Part of a small language model's weights.
Architecture: RMSNorm before each block, no biases in attention or MLP, tied embeddings.
Training: a variant of Adam for these matrices, 470M tokens, 14332 steps.
Each number is 128 + 24 x the weight over the matrix's rms, rounded and kept within 0 to 255. Layers, rows and columns count from 0. Numbers have three digits each.

# layer 5 MLP up, 512x192, rms 0.106, rows 214-313, columns 64-127
156127066131132141141115132128105083144145107135104121096121121119144105105107161150123139132117111113110151103129115148055076109128142139143076127132131136130131093169137128155159128158198109
131108137145118141096162149097174102097112146118109157123097138170127053115105163162162149107168117131114160130097156125159117075110180136132100102134080111129139128125142132125153161081117140
138131106122104139138171128119111111132133106145111142157125143141154127111146125135121147143114129137114149141094139092116145118124138173124146090084130135120128129157139178118140094126105117
136107162102142124110076140151126076114132084098136150103145126132099126134184183140094128128113151087169109193122130088125142124139124141138128132114167097102109066107110111189166105099114112
153112130152153131108168098151136159123165156142133111152169133098167090145112110142166101139141139121165137100098139107117123130100126135163148108101167154083119166108113127140151143138130110
143150095131170122089138083132153170150104163109137171123118126110122161126141079173146120155107166139108139133137101150092114110127121124132124132106101105104111159117146144135141098125127108
145108111083119157156110140130110138127146108110121155078139104161128138104118127119131129145125125158109111112090136132147098163138090113133132127092122104103153132137145090125131122126130108
139087159112125151151123136171106093130143159131135140134170164147103123122171154128142067135120163122110158159107160177118127148165041115118121141111123109145169152132131161158125114151085133
116165105129159117103112137117090114101137142135082142148131092146105139088169141086153128158137109109134131131120195089110118130092131093140129106176124098158091121156129171168086073148156117
145098141103134143165120141124102125090104146176138189119099156131092118131117113132097145172140141175154121105108118142119118083148167101140152095157153155157178128101140146151115146129138133
149131137106138146182069123127129094137119141105133133145120100126118127134156141155116138118119168124114074137132114096130179169096174129141112095178125169156113125120148131132078095086122134
125122161140115108124091143154150146158104131132141135141109105129078117157098093140130120117150120125135130144095145151096090151118133134110139134189091137141091159151103152127118091154139160
148138159154139124141150159165112150125134132108094132115111130135118128152075134140112123122149161160136167105145115182124138108111142159135114092129154123124147118151123154126105119147120127
172127121112132146158128184077116136113121107131125140129145137118156148097111110157122141117075102144120116148130111135157110111122122107103110121125154090099111122118175117112133157112174118
141146130103133142160131097179130114143088133120116104125117079125128152182145135118141161163082126132146117148136122107096106126135128141150154126114158162151074161151135153111117087123096133
110118120126147106143162087142112109163082156168144121121083107119131120161106119137078129129153139130120146110141147149094098107142155142113135140143161161118119087105118178136140133128106145
108173179123110095154128086152146102125135159104085090124109124162128146108075115154119098125076094128125136125119121129150181137141133130129119126184109106116111101142135140130141108120151131
159087126115151103185118130157138118107136108127139093148116161139152103171151130144149075116141093108154160151155141146113149127086112153169128132087115136151179121099158173095098167086187110
137098114126168130108134160088099159142144138114135124118102136135188119118127128120127111124196129130122082111078116184136107135107130124120137114127096100148191181165128082116118161083134162
110121123150100143101125106091139166185086129156149145159113147119118147122108117117153092181154109160142134162083129126139097108135134125127172120120157101156135161121137145124105136127116099
140149123091163145163112133113135119091123120130096112166109146107098145108145135132105169110129120118081114121141136134152084129137155130162139084099125110112090142140072133079155119153161118
116121107106149144139155125162159136087112074098132159199147151134159124095134134119115140151112144118168135135096098149108132117136122135143124129160120095160133121151135141103156118148136129
097128136134112128126125169105110107103138105117130104116068138122107107110108128154104164076105164130130146153115135131091125131133110145116078157113118116137112118171133133084165149163123120
140131132151150162154126135135128126064141127099118145148126158115106093129106116109135149175150162119152135113140134162139118144118169098113144120091164175163116110139138129140107114136131145
115072131130128176122107131108119144146125131114111168119128128113146133122098132121109131160117096135183103071177145127168124101147073115157106147099162128113121129147100144138172177155126153
118145099160168142107142100138139109144112093111118151156094122083116125143065105083130129140105135116116116116132162113129157141140120167133112138137127142155113129161125138137097113142152139
105180071139123163149113125122107113162170155160149120114120181122143135138157143118135132152111175135140147104137156162126138091093131125158129103095152118120126114085153108157108157110179123
113105130130121156145148126119099147103122134091128139084131184167136161148119162158124128140149111107103128159135127128103096135149129132146111152158089149137128082168143125117138149182103086
128149115132129173131152095145151149112149145131131125125149174113129120108116124111152148107132121118113136159130113126119123107151103102156128141144116080125094113093101120091130158150151134
137141150141112089137147128140115156144175128136068166126144108141128131156084137126094157140116134133089162167084138132106103105077141140103170148125118135134165115084100102134114143144126109
146138145160164134158166097108136117121131154116138140126120109134101136128115142137151147145141163159149150135114122131146104108115090087123073139139151110128111143127109112145125161138128110
130111116153168207139141131094112116097150084114148137117138110114167145110166141156186156110142081126145108132108110127148126124126088108080096114129148128109141151120153111149127112170114135
123103109153161119149126149155131086150142084098170088160079129156129107139157115166152112100120137113149077145133175145160104123109155148101132118095128127136090157111091171111086144158104117
108157082089101150092142127138127134169140107124136155068139139177189097106115159135126106102118155138118155149150141132146142138144139141134153123118133148135112114133156117142077175171148131
096099133096125142091132103145122149073115118093103123167148124108131123138135153108143162148107086141142120120105092156155106136173125163142128075163107157141146098119129105114136176092114138
112124119097126137154093164138146134154141147062131149158154128160177161125134130213110110155129139133150115155117101107141119114121147128084095121100152115148155106125152121132147147117139132
129163149130117093130138158187064042159145154133085074132150129169084193149122178172137159104057165124142121112113088126141086187154163144186123139096121105097122159064149128108185086143127084
112134129145107089165094134093112169110144175137153115135134143115095124114157133148152129140154105128165156175119144140098116131134112074123120130106126091089157141132110166067139106127166133
081163133135117159115147145137104112108142156121139150137114134152072118156174176139134175078136135131178139149150131106113174127128112100153146086173125135111124114130129133115140099145130124
128090154111131136154116119157120092101139133131153115178163165104145147141154098123133125122130133132148104143155132158123155112170121135109085109108140151119114131137159108142127137152136091
141115146141111112142104145155125104122139121101148109132102122131101136130134137111150156121121129148108136156090096110156120124142152118095156090153169111141140144124119126137152174153170097
147123132120149135114126114207148139181114128071117156173153144134132140098150148115167139143124090146114134107154129127116135138132121124148085120106134119154093132111131144102173108141125120
154155105089132115091135087148110151168138126140089170105133120133163110117072123141150137120146159128147187122083129160134182119107138124149143149133185124127091139156111086136123146148119122
081151120101137141121172143158116125082112107149108119163135126141128094144141117084113131174152150119143134113140149132142138118116155142148136082161111128130108118123115095156109123135119129
102133144185149096117137123163095158159092106140176109110152090111116086162139110080167145146177178137128157149110126132208122125111110089121128132144134115133078143147120080138101115149104122
096134149139124131136103122089137129116145132124075102106130139138151137111141113109132116128083118118142094127197144142142156166142106136133109099138111150115108134125151122128147140130150136
133119167125184115072103141157113110170099146119117110145117126149127132154109148103109095111090141119146119149153109143110109090132125129106142155173121112118143106119135129159117132134145131
116140113133116151130098155112146136118171145129132131160112130124144117103123120126073092129163099127114135113151116121156167140157143159156152105143154177105127152112132166110118136170126137
105088123132115129128154118078193147136156115137146130125172138145135164090136171109116166162179089114162102118184098132132164109082141146144138140186138128129128214160129106144111186118101097
117144093119101120094168140144139104131078099110104128110134096131133148101102153109138164133131153113125118164118109124137131124131165145150146096135085157155101108136119121129131155136113147
112136138134126109117112124156166132127138132141141122144156133117128140141137150096138101124121150146141155154101115140172135157104154104183162126142118125085179125134095092169171157057149077
129107138108151145169092167110138107140166120142142115064103179121107133138097123150080160091131135125134105117163139138125078106110093162133119128130152106104146129123128146163128166110158121
111105159124125134139121119087136134144174135138107094153127126123097155142161185145146129092130100132097136149139140126104120140141128134096120123117173146118120081133159140137096127111108141
138131144093146141125110115155139123130135132183146113109157174141152160132117104110106140135134146137121113171082104105108116179166119129121109068161112128111090075141093118116117108146157169
098127146123112143132120109150127136154103102124107109153135145141147164121112121110084138123071105139076105112170145139193096120104108115132115158182088101144081152154148125123112086133121108
132120167155160163134131136141136149105144207107138138139145079131184131098130144126135151167126119135097157139117101178136133123107143094155161115153137121133156103155128104144152123141099136
138157102155126152101112105125123107114122100196109148128110097121121136139110175135095140130167112168111146144191091108102116142090161138144108123154142070136116115132176070149085142094113103
088116126183121094124168136118132137145135154122103153155081116162092106152094178149125155167168139112165119167120100111158116122147141111086167143094100132124123139107137105127118104150136158
145120117143099141137147151120163125117123142105116095128105139154099144099127092104126151120099114098143112163066094098151126127125141125165145135134115134141155113122106132126146129122122074
160120068130100132120143141141117112151107134101131120108139164155095131123150129110129153134097113095178145131119091140107090079166122110130116081179108100130084152114132135151089124116089135
135119117105129083142099137123122135101157152128134138128140136118126079137147138104194140127114154160152092122097151095120175114167121109135145149120134129121122111118173136105101128136175144
110120097091095128145164113154130206130157122138166112136173145112132100142145105126136139075158076104101125140083117068112139117165126117125124125081138120105127180128152103111074123144091168
154108077120163150148130115124131108154108130077118116164165110089134145101129137138121076136073178141108119151136101124084128144084185135111182134104134128100142152152123108096134127120105144
120155167122175139173126125128102132085114098124117128169133107128132114126129150153122161097137184155098106128108111087144137140091129134143123127108149134101113102137086090129139135120124134
141132128141147125169115122139108160082152144164101088139146130153158104147131124139138163153143105167104108113149153103121188148160100118133137136105074089127152132128129116148104096118148129
100141142127143144121156117127128124147089107082131142154158158130114132103125085109151086138092156105106126111155146122157096140116121124167168117132100129124122139091212156121121123153079155
122107122140126097152172087106147126109141141177172142156106111154168098114110139097132116183140130151159134121146155141120142089119123144120140129122151108147208143156135118175137099103137146
137147167137113172132125142143101110171136142105136141156145108112116137133122128119125131142149130123112116157146149121163112168145102145146167152132125101096153142094138137137122073130095124
118134109159135129166124135078086088142105161195094158128133162128127106126160119060160139171153127118119179128112153114092112104132123131070082142159152111150088094122135087133071086087087106
129106139135107094134129168095107108087131134122109127100126134159131117155103133103145106130108143157144138146145125155152151160079109106124120114178109157155137119132155170104107130106135129
177124127133100123127140141120169080113179137121156116118106110119124138127140115126131136138102094108137154118083163122107107101117141094196125147098133138152123168092151104087154146140126149
143102100144105155131138134112118101104117096145135154129117102142113133172114093084137129109153084139113144109161153125167131129155127114154100126104086142127130095119134108153150140110142149
122124117120087115145134113124128133151112126123131115133197102128101100104155187129152140124163126138119107160127128099123089114154129102095108166073097152144148132161142085115094163127096127
131086104101170144132105159105166129143106168159110152126119163119122139137105195088113109125134122138091164126155143122115079116122141147146163156152108091145152102126088150098134095096088139
177146145132122152185171135151107169131110119139103168165118113131165097101097119168117103120173129132131092157091132134129117134147138129096176125143117114147140163117166131088148135083173192
109145126158117150134149140114148099157098091095125097108139113144178116129119113152094120125117120127152130140105154096158129144160129139093160150175145105121111114147119112117148152065140132
116107150098096121130125145082122142117129130124152143095173141149097173136134104157099119119152142150113136118117134116151099138140117066113094161108121134154152089113111137089105121133119083
143122115132154112119108111072131119198149073137148123134149122142123107156066087170120136150147133136112116139122129176118160156122094147149101119123113075124105132148146148153106155117150137
171129123157136121105154110095143082128127096125117144107133092106090114100155106135164103128124105133145128144110090125146121115092099110141109137166078152149130154103155108107147148162097142
126097157146114151139102119170121096122124104103143128140129140161151098152144171111084105139125123124139122111120130149127107124144138155119158150136101139125146161119123104124134144133135142
140146148121120141129130158099158195121159116098156140136143105122151102104115132144139142146125154138117143110133115146103170091145125125108149115107093118119122120122133105144144131128123128
135109128092100122142145095104089186155121145143149123097140124124125129118128130135109148135132168142111136148116154176123114129138108125109140130110122120145118056103157165109117120158104144
124133149146108134116116165132143147120139108141124112108133132140102084115120162158109083131145105071143127114125113127165134104173115145120143112165097135139108116138091133129096118147138111
120157154111154103117114142101153122116152134117133156123121112113103096127102104123140114136125140088135157100164123130098090139150119088110124129139127113132132128158142142136145121122148131
158150136118144096120141173118118109110109147106161150118127122129115125112133152108115112123123153053129114103132147129163111132119140119143163179141126125131153104162129095131135120097148102
129127113114117126102119157139142160151092114132120116118128153112103111116107117104181141106146119135109129158136157159069152143084076144186105119113113191133134094175151110146138122161147141
132144124085103089145111072129186100131128114103126144113121110149106145097135129108127139074118137084088142136104108116127087145102117078122104152147100129134109107151098165090139109127108101
110125181097162101142096114170146157121126149135120126150118130106139111146142139123136088154126100109145112154143193131117145138112132134149165137095116114107092129147128170115125098099096120
139062111099104142107124148135143146104166129133105115128149168123148103152052144130123122115116175154160146127118122157107190138158094123081119103113123098135171170132095128130135178153134107
168126163140145158147128124142130159163134142161107096073148136171110088097134124099209148122170114129088118092104125139196153108125108151099148128158120129126086166131141144139150102113141138
165121097107147117147112139123099156161095107157075103146185139138173123149089123141144107157119157138115110141119129108152145114126110132151149126104133113120123116148135076100122111131080140
128134129112129108090160116113123113134130147091113077109068131117161115092105150107112151162170150146155125159107085124172068133138137123115117107146112189107139173102084140070154149110117121
129115128144151184118133182140151117116110145127119106130100160122081162109131135139120092169138153127128165103111087102127111141140117142103157142092144135103165126131134129132159117139111134
121135134103193143119111086134158116155153100137121147115119161093136169166127156144138107121135161110121141119119169155195121122074120154162093097096168121124117130119156125151127120092116153
132132149105169130136127136136150114118116135138156131151111128111113101129102081120089151106136108103148100139138088123090099098165127147107132116079090108131108125120114137125157132146140146
110109146151113175132113159111164123116101145124174151124109113149119116140079104099109192144162136108140122115135122124111131157105144121146111106147114156115123078144172139164097128124137100
106098085133131103162106112126094055115127160193134108110105119175146122095128149140120121166077099172138139116115115125097131100165158137132156096100133111128128138141138138129131116141155167
143108152083174094165145069108127171114115129166116138104139113129147169108111147138111100148130119118116147128097141162109109087159108112130130154110147112131126084134110114086137151107168122
166122146110130150131144144176136145112185120119142173145111133126126104131155129148090123091139097137131095122125165128122136101120142113127146142125122084137171077152108185054143087143129172
104145147133102099144137104141098127140122160144112116103133129128150162111168165100094090127132137115143161109155140122178122132147159161147117168140091111142136101144126120114163137079168115